config = dict(
    n_layer=15,
    d_model=768,
    n_head=6,
    n_kv_head=6,
    head_dim=128,
    d_mlp=3072,
    vocab_size=8192,
    activation='relu',
    norm='layernorm',
    norm_place='pre',
    norm_eps=1e-05,
    positions='learned',
    qk_norm=False,
    attn_scale=0.0884,
    bias='all',
    tie_embeddings=True,
    parallel_block=False,
    init='normal',
    init_std_qkv=0.0315,
    init_std_o=0.00576,
    init_std_up=0.0315,
    init_std_down=0.00576,
    optimizer='muon_variant',
    lr=0.00142,
    lr_mult_o=2.0,
    lr_mult_down=1.5,
    beta1=0.95,
    lr_head=0.00654,
    grad_clip=1.0,
    warmup_steps=200,
    schedule='wsd',
    decay_fraction=1.0,
    decay_shape='linear',
    final_lr_fraction=0.0,
    batch_tokens=131072,
    seq_len=1024,
    doc_mask=True,
    train_tokens=913300000,
    steps=6968,
    dataset='wikipedia_en',
)
Each number is 500 + 25 x the weight over its row's rms, rounded and kept within 0 to 999. Layers, rows and columns count from 0. Numbers have three digits each. The size before them is the row's rms in percent of the matrix's.

# up: layer 11 MLP up, 3072x768, rms 0.0693, rows 1935-1959, columns 256-383
# down: layer 11 MLP down (transposed), 3072x768, rms 0.107, rows 1935-1958, columns 256-383
up1935 102:471490565480523487502502496500429489437505500486525524494525490478483505533525485522529500472507514490485498476491485509489474540526478481519513494526581488539490495490473481512484491498477507493526513543525489506518525490483497508461489446527456458534477436533518505502525512477539492492481471550540525477498499541554479495570506503531463511527483527498509513476514538491533457535454
down1935 098:512496524465507551501517487534531515450501497525544512494522492505471461489491481523552472522480497509463532533488489535475477515510469505529460533526443508517475542520487497485445510515497463516531502465529479494487487501488520506523477513502527486474491518477503509485499500527474530521541494453525496495503501511498510514499491500574475498497512515512509493450462466482520486561506
up1936 105:503584481500463543495539528502508495488489489483455465489487501498500485481547480489497523497517500506505500497546515517518490517468493481482483536478522496508503522465528506514523506514512504495530521530499494497528507512479531518540477513520457513512518496481503499471501558487497528480504477489515480470534520514517544516509514481544518416473505483475452523502477498484531532488424
down1936 105:489549520466501530473538509549499512526474484469492505468481492491492530462477500435535503495489537508489477527529496475477470456494494472518505483468506495512527494502465423491493500496533514523516527490502487482501551528474494507473504474518505502528526520475503521465491508517501534546513504503494515496511533521508502472485497484461449476515555518459549496515505463495450543506529
up1937 096:464535497472522530518502480488484493490520462528520534515477454493508505459529514509536499518508483511533498472502507573472470517453505512528473521496542552484521465512516517471509537494504516461514480477495523510489504486493532475521487476497517532466491512514531511515480510508494471524472483552546518441476502478544506480512489488526518498516499500544553451442482495481486481515470
down1937 091:511473472518520496499523515567504522496499455513497489491508493499488499490483548475509512507522507421502496510478513478513534546506492495491480473462462480500499471491538502488518500498487474479493484491499475477482438506509520512529536498506490461494501510505527539520484517492527537493526551510464467500510497467470520473528582515481460500463501501479496542499488502505506496503468
up1938 101:504522516496495490518477513512457530486490492484529493484496551515489511473496449532519477543520498510485501437486471454489504475520464494522500533462477519507447564504484493539528477469549510522522523519482514495524540496502541511441538503485517516522450450466507507509493518510494503473506487492493501432493473473470506470500460519522538489558475451445497456526488522524455489511481
down1938 102:471451504479507501502476520504528536497503497553505470525497454470472545482522486502501456504518524537481512497485520513528516464498557490480514540467489485473467506527500525507509473488479479499504467508525530515489497545477530485462474517507482503507474458504430499503530516526478482488482488486492493521471508488509507502473492489456495452461522476463502499487510534535506499490492
up1939 104:549502498554464511511517516515481482495509488486486482497487469491465498515474469502495529516534468533498433489478493514495476517489526468493515490517506499490517506486504529487468468489494532495488475535498487545511513478452529537492470521471536464496498500485491501502486517446480526517483454493510501526450515474525524487500473503459498504527446494484436484526469476513497512517483
down1939 103:521444505558464484474521575473471476481474489537476453501524514522442523514519496559483547508540535524532484529513507512501476503492484524521500514506496512496549469496548485476540535505491505458506546490464495493486561503470578479533507494468522518434484453506519532471506521478504511520543499500503517496522538512514488471516516480480524507532520465457540529531504480517477480463504
up1940 099:472487543508533517531490518489485497449479515570476509505509538488506511535513527536497517495519478425510491492511479493537490497516452469546502491502481547517525501505455486467491510484471491547508459520480530518515513523471504522458493500465458487463471487508541468509516519492426543520503517510503493524485548535498510494491516526507500515508474542489520466490522519533539492532520
down1940 098:497502482522489519488505537477506476482506456570534522446516514479518450486459518496518534505491542524442488505443507459523472512539537538505532481521463499498488499496478499506533508467460466535521496507493475492493489481494537525480458518513531477456499464482498479536473541484512480532506528508499490517552492546508565512522540514453473476499491478462470503516515493517511462525504
up1941 103:517494478544472499500570488557496523469506508479436491478499484536534454494457481520477525507555447507495489508507486522462521520559540492463494499485503508473516498466462465474500524507545515511523485522478515519516542537494506498498486508560491456520536474504507494522527510532481543531481414511488514495546478522476479462484515537489494455512493522483539515508476435506497522486470
down1941 102:537518464493456474525477510490504558481497509510443521522493522454503515478518507514499514474496519469492539474522503492556475555537507495479523515506493489478482476481498491469530480490522437551476528489506512516517474476487482536498494451480539478483512461508450474499481498501513487494482511493463501512543492499464518487521488470483525490449493465490485500513526488476525511475475
up1942 099:523501510510510494527480567489502494543502468511473536559521492484535522522488519526501504496507471499478494480544506477511511517484479502528511508516491525506535473478540514470480489525493499466481482516506538467493536480441513525531479494528501520468488496476474519469508497504483509519493470536526527548482506498494445487519493482542459481523536527475501505515503510496482509489436
down1942 100:500532497503510506557442474565467493462493481519493467508518487487498493484454500500461491502528548514525540483483508519504478522486520486525486498522524493476443522498461507489492498478556484476511515496540487525494474466522550549528490463447525559522517485504479502483533496506534469458529517531501486508523459497522531508537506528500528515477464477523529488473523497556453480525512
up1943 099:451482514531472509512515514508479494511526537493520492491529508471476521504478525501477463439511478551534512531505484481525512513490481550498478503501455511490494518515481512544491531492472490509543514464508502526525542475524502493484501475519432519525526516508509495501507485519484473468453512533518512495491463534553496529493524490533502513526499488530493522519542494520484553496462
down1943 101:494493521520495534476502527522449447485480493439495479513532501499532497511501492528476526445494503496477501523455509512479483511516496555525453481480520493512514540480499530519491471495499477509462518513537519460480487470487493485486491496495503485463543513455486506509530536497560480472495487497526472524538500498496517464504511528514469505484490480533518493483518508469524514501493
up1944 097:441482497519524487528478522468526541497483503493459502465484519496460482512505503488473492496509471500502503466482471498504492521535498549489528490504526534491492497444484457482491555527499495491490509490494512550503562476468535488529546470470518515529486488476518465477497504513516533520478481483541483476447531509539467483508524516508520462453471507538512494507519514552517507525463
down1944 096:495515514433509476532506502518458484466548515519507545518506465538450512494485490480503511510501528468537515508519530503514469545467502483495492491520466463494503513461484459481480470503517502487511513481506523481498483506541476506526467445500504502474468464493502537487484486494461504502519494498515516496534522493531489513491480464486501496498520565475527492515459542458493538510448
up1945 097:475469495497481509509517506491510522514505466498467504488488482471558500469515497523506488510461511485512489517462478481505509509481516499510488526459528512521547506519495487468489501469514493461474489472483512485500461465480523552529502476487519488506531512505486495523524487522516530499447526497514482489491545523503452491470558466495482477502495482510502487474491522490547517508479
down1945 099:439483470460521463476472511502526486517497491400499474500476511511483534500482500476510462499526502505487492484475487564515494467561512520533487468563518502493525501492482491507501504491509494514476517518478495489509502500496432552499533490518515501461530477526504518493515473482511481535557502549509458449478478512487504529489506471454522485492485506470481484520532478486506454493527
up1946 097:515549557533494532497488493500547455507464443488487510510528494496491501511504474518513504486521514471521533534520490516510514495473530473507518490477511475490504527523520474528539455473547528507484466493521506512500480514501469505502541532490470507512466467481519488484496506475530494498510465528501541528526508508488511504485473525487531519526527479534492521526502460537494489507478
down1946 098:507525491504523502516508514530509476519434487496481475509477510496504548522473502521502506476510452538530490514502507493508534471520525464486486496484487519520516480507499507481521515493530498544492500468476478485496496529523493444505476438532483488517505543486540507496456485484489487510542538510532483518501515562505494500496494514523504512526525538486556532499510547508460531500504
up1947 096:488506516509510510555516513491540511483518498483499505501488483530542588479505467503510498439491531475516443531465520499469467512533505516449526515477507503538508504485476501515523497475500486525461560471524533495516483488541507477482478496506479450517481503489554471493501489523503444534488534517485494517508512459546490472535522486535466546487477502504511486490516451486502463461501
down1947 097:505506473489490475518512485527541521510468489495505503509581479466490493480494522513492523495478499483460546574463534535471459513459478501490479473509528498493476503507523454487537522526501490552502514495479486486511506479510457494495481537500507492486525500496486574466475522517515485516557490508508500483510518479473494521529484518518505528479546506507529513505475508506516439546489
up1948 095:484507473479486529512492508461489489477522508453539458474504451528478467501513515493511526530477522517499546553479491543502486511493454511497508494484469497448490532513516490492516488500502496499486524499514492509487507512522475481482534484513492484498514514514493511531532519499513510452474507485481513477500534544499502469470523529509528515508475526510495535486526525530504461520504
down1948 098:492519540534515544511502493493512503474536499501433522499479490492508499506559491542494514511491504470510494470491479507488512504481494493515504515513494481504477544545522538473529519495513533483505514473484468534491476483503495475503538549480471482502494500533463530514484486499549478512495496512471483550462529502513502532521477501489496529549497475517476530464551481499498540481480
up1949 102:512511467550449504459466481525545490516494491492499493512526486487492491502525521501486456543523483506523491510485505477480477518528517530545505450517537510483539470493484495464475497467504466539494508481508504465496527493510551492533507527513509471485510526491508528490481476541519520531468509487505502487476477547494531487483529495525457433484462516459508409481495440532473489455480
down1949 099:480500488494459557504522500490515513465483497475475500477477471502513493550469505521510490506496485472482503511474515506482519497523478440501528506533489582531487535486493507460494519489468529520498497494520476539492496446501530518520458488492521476461515507508560542498476472519512497495482503448498527554507496536502506531483498493509476452509534503507522510534519488525504512514465
up1950 102:532519509494501468476519517452496522502495510516477495519522505486520526485480513504513501501517493524517505482518486510543462470465486523501545505490469515513484512527518524503482526534503544507475491483575533476530549485506526503507500471482474471502525490520481492491495519499504499523553497516543500486488463500490472482484429471485510481514525467524475487493504471576492512505508
down1950 104:529521497503531451456513477511491514543486500483490516461498480477513507543494510520516512523437502528515481448535490468464509501489527515495535511483487502402508530545465494519497522543480519511503484491516480500506507459522512463486543526485499507538502499535482521506513489511484543503496513517519484485510479502488530544486514505477529512492547541485540533499479455523459470505508
up1951 101:510540482483487509497485509500478464494466517428519469501515511478450531520485495531510520526468509535551514486500478472496502514508528501494471492511585512467504484525531515512510484504512539464508485488523461495511502459478530476498490491475510470506514476500494503497467530549487493496489537531526485487488460456490512514509484495508464476523523476508508511467443537494467508503488
down1951 099:531480514528464495462514545522539497535503519525495479536513548510494500482518509501480500479513520454486480495535459461501478507528486444531520469548497511458525538492504483496492447494507513465484474512528484481494486447484529553465517496488480493551472545492525520440504521509442472476470496477518485477488463534513470535545511464479460513492487483536523507462507558502504507479472
up1952 097:529512497463436516491508474493513500524503453500482475508481504498466509487467506501500515502501492498482527501530483522510522498461509504522505458474543454522526477481482514477468485511484469506506489481505516469526524485541512496497510552469495509534459489495458532501525499508527476502527470466499513547521485522484451502535501489479511495497456493526471476536452477542516473500478
down1952 104:464466526487521477485457481520521515437477541513472488513476510479536514517470509470464521485558505511488499541545501446483474501519497490504505501533489507468494498505500502532487492529462543515484517469495528505513522481525486484527500505487503546520518480536493457475473485529486519528526514479479501489503469469536513493503530475538560498532481493524570509473503531525517530537509
up1953 098:474469509487495498501512491504488513497556538486472515461508522486478478531466525516461477499504495508478537559490500496520492498545490494526503488515505525515501475528478524498458507527526529481504513465490535484459515488533476505508469538532498447477472526526527537495483501465525474485502479502510503489482523497493485512469503489513552492510487527549526449505493470543531512469491
down1953 094:507487516518519544504461533494509493549481489484541533496493534528515504493502498481472505516452487510525505482511482506457497513472468508430513466528522523486507477463456525504522549507512520510517553464543508517514535487495507549495504484498523455551490458518535526506485496459471484525471474531500514506525499519526511531530485523499501509516498480490488498464481503470548504448460
up1954 101:527485532493522490513447449530498540532546504514478519514481465507486472491529509491507470512538508477497498498529542453513496522557474504477512491506510480483515482520453478550502480506464454523499511499520490513474499497470533516489502501492497537514455502500458485513502439470513482555500525510556477506500516475492496467491559521516507491514481469510483486492453519516495530475509
down1954 098:479496501527545494466482478478504532507504489501521485483498477483480530502495485508503481529467505485559531499513519477503522448485493476527509508472511528478459497504504484508510516486468485498499483481491542527509494505531456487496537495545522452508506499512494465525472501527495507533496484538504436528507485491531496486523472502484502484516504524508501536506494562526510483449476
up1955 100:507480513521510514483440507493493511528544515484473480513474449470505513578477460519524493493522526495502514456484503501451520452472507526533486525477517522491517463463492520490469525541530511489478501494526502462485518504453493473480495498517507482495453454529498479481494500492471481498521484519518491467563514498524513514502484512502471461518565556489485489458535530490483493500540
down1955 102:512486464498494493514530480500465532505486513492529506517523556532531489476500502489463477519490476559481519531531515510496478512528486522541522504502512507458501488542488515485514515479487512509516530495478556519438540458495519520493465511527549510483502461489453462521481491509486471496489492466466511502508497489530505472483527505515520529531524487472475501456520512521476499494518
up1956 102:495538486468474485485541504512541517539474492513524517479450540513540483531476494497513530483444461443551504491530460467473518487497503485522506486494475521496525517511519518497531551540528496529560515508479505453469468461497493528498513449486490510498494539541550533512465453518504480488478492478532527507505526485468458448497509526526477458483520546492507474522523524506482473442481
down1956 103:516468498523509473501579488528499496477472512485465476435468512485503512506515495486453499481533516462498496531513508458532477499542499513515516504509515478505518497496495544458494520479449514463490477518500486513528523501489528523483506477505500497488468495491506548474513503494567474467499506475505515443537512499515460488498468516536479523506506493484491532466516476514485488517476
up1957 099:490523510503542482484518524508484458529527514478486513457482501504499455478487536498506553485545485469500516517529510506513522508484505507504496515497499492490477523489519499509532534485507541516501496507521506552496488491494480456456489460511503529477467488509532505503485490482516490445471498503503478507480497542472496441516457463506515536497496493525531543532512474455535514520482
down1957 103:485481550494475505534499516440504520522528447564456502499467482489450544483503491495506512518454476494532518546499538488485521475464473548494463551456500502504529543489477491483513525486507515493505479515459461530488509530532467500521499468543528469517537476499523448507519499481513530495480455498451518528460485480506484450530484491527484504505532452504549477465538507465464520473532
up1958 100:511425502531468505494513528532473516545477505493526479561504520491448507487483491514504502510541505501462495505514515513504473537506472497532513472499490511497531510543524514501534496519529512547487485493539473546507504477507461483500524516478527473473502488499496491502496519515539467511516491470514484488496496538541458457515517498490513488478491491509496489543498505546561517507486
down1958 104:458496500516562508506482490518507469537514488517540507481481493501522467524500493493490507505477470494537451550483489471575485534485492489480495502498545501511514487496500469484529508485508506539448476495488503481482465472509491477474495449520484493504515485521502471510460488483487546486468516523530502537520464496483492493458490507502509506472528489519541586528511548511461527508550
up1959 102:484462517516516490504455507512503513529453509516534502498498511487498519512490500449543495519530500538473497520486494519526500465480497509498483499520487450521490496525476532511541554504493464535508495480531521516458503532491496499499447531496491511475517517561481479501446476494509523482528519507483481502489546486490541526505498501571488526500492497504495490514486473519519535523462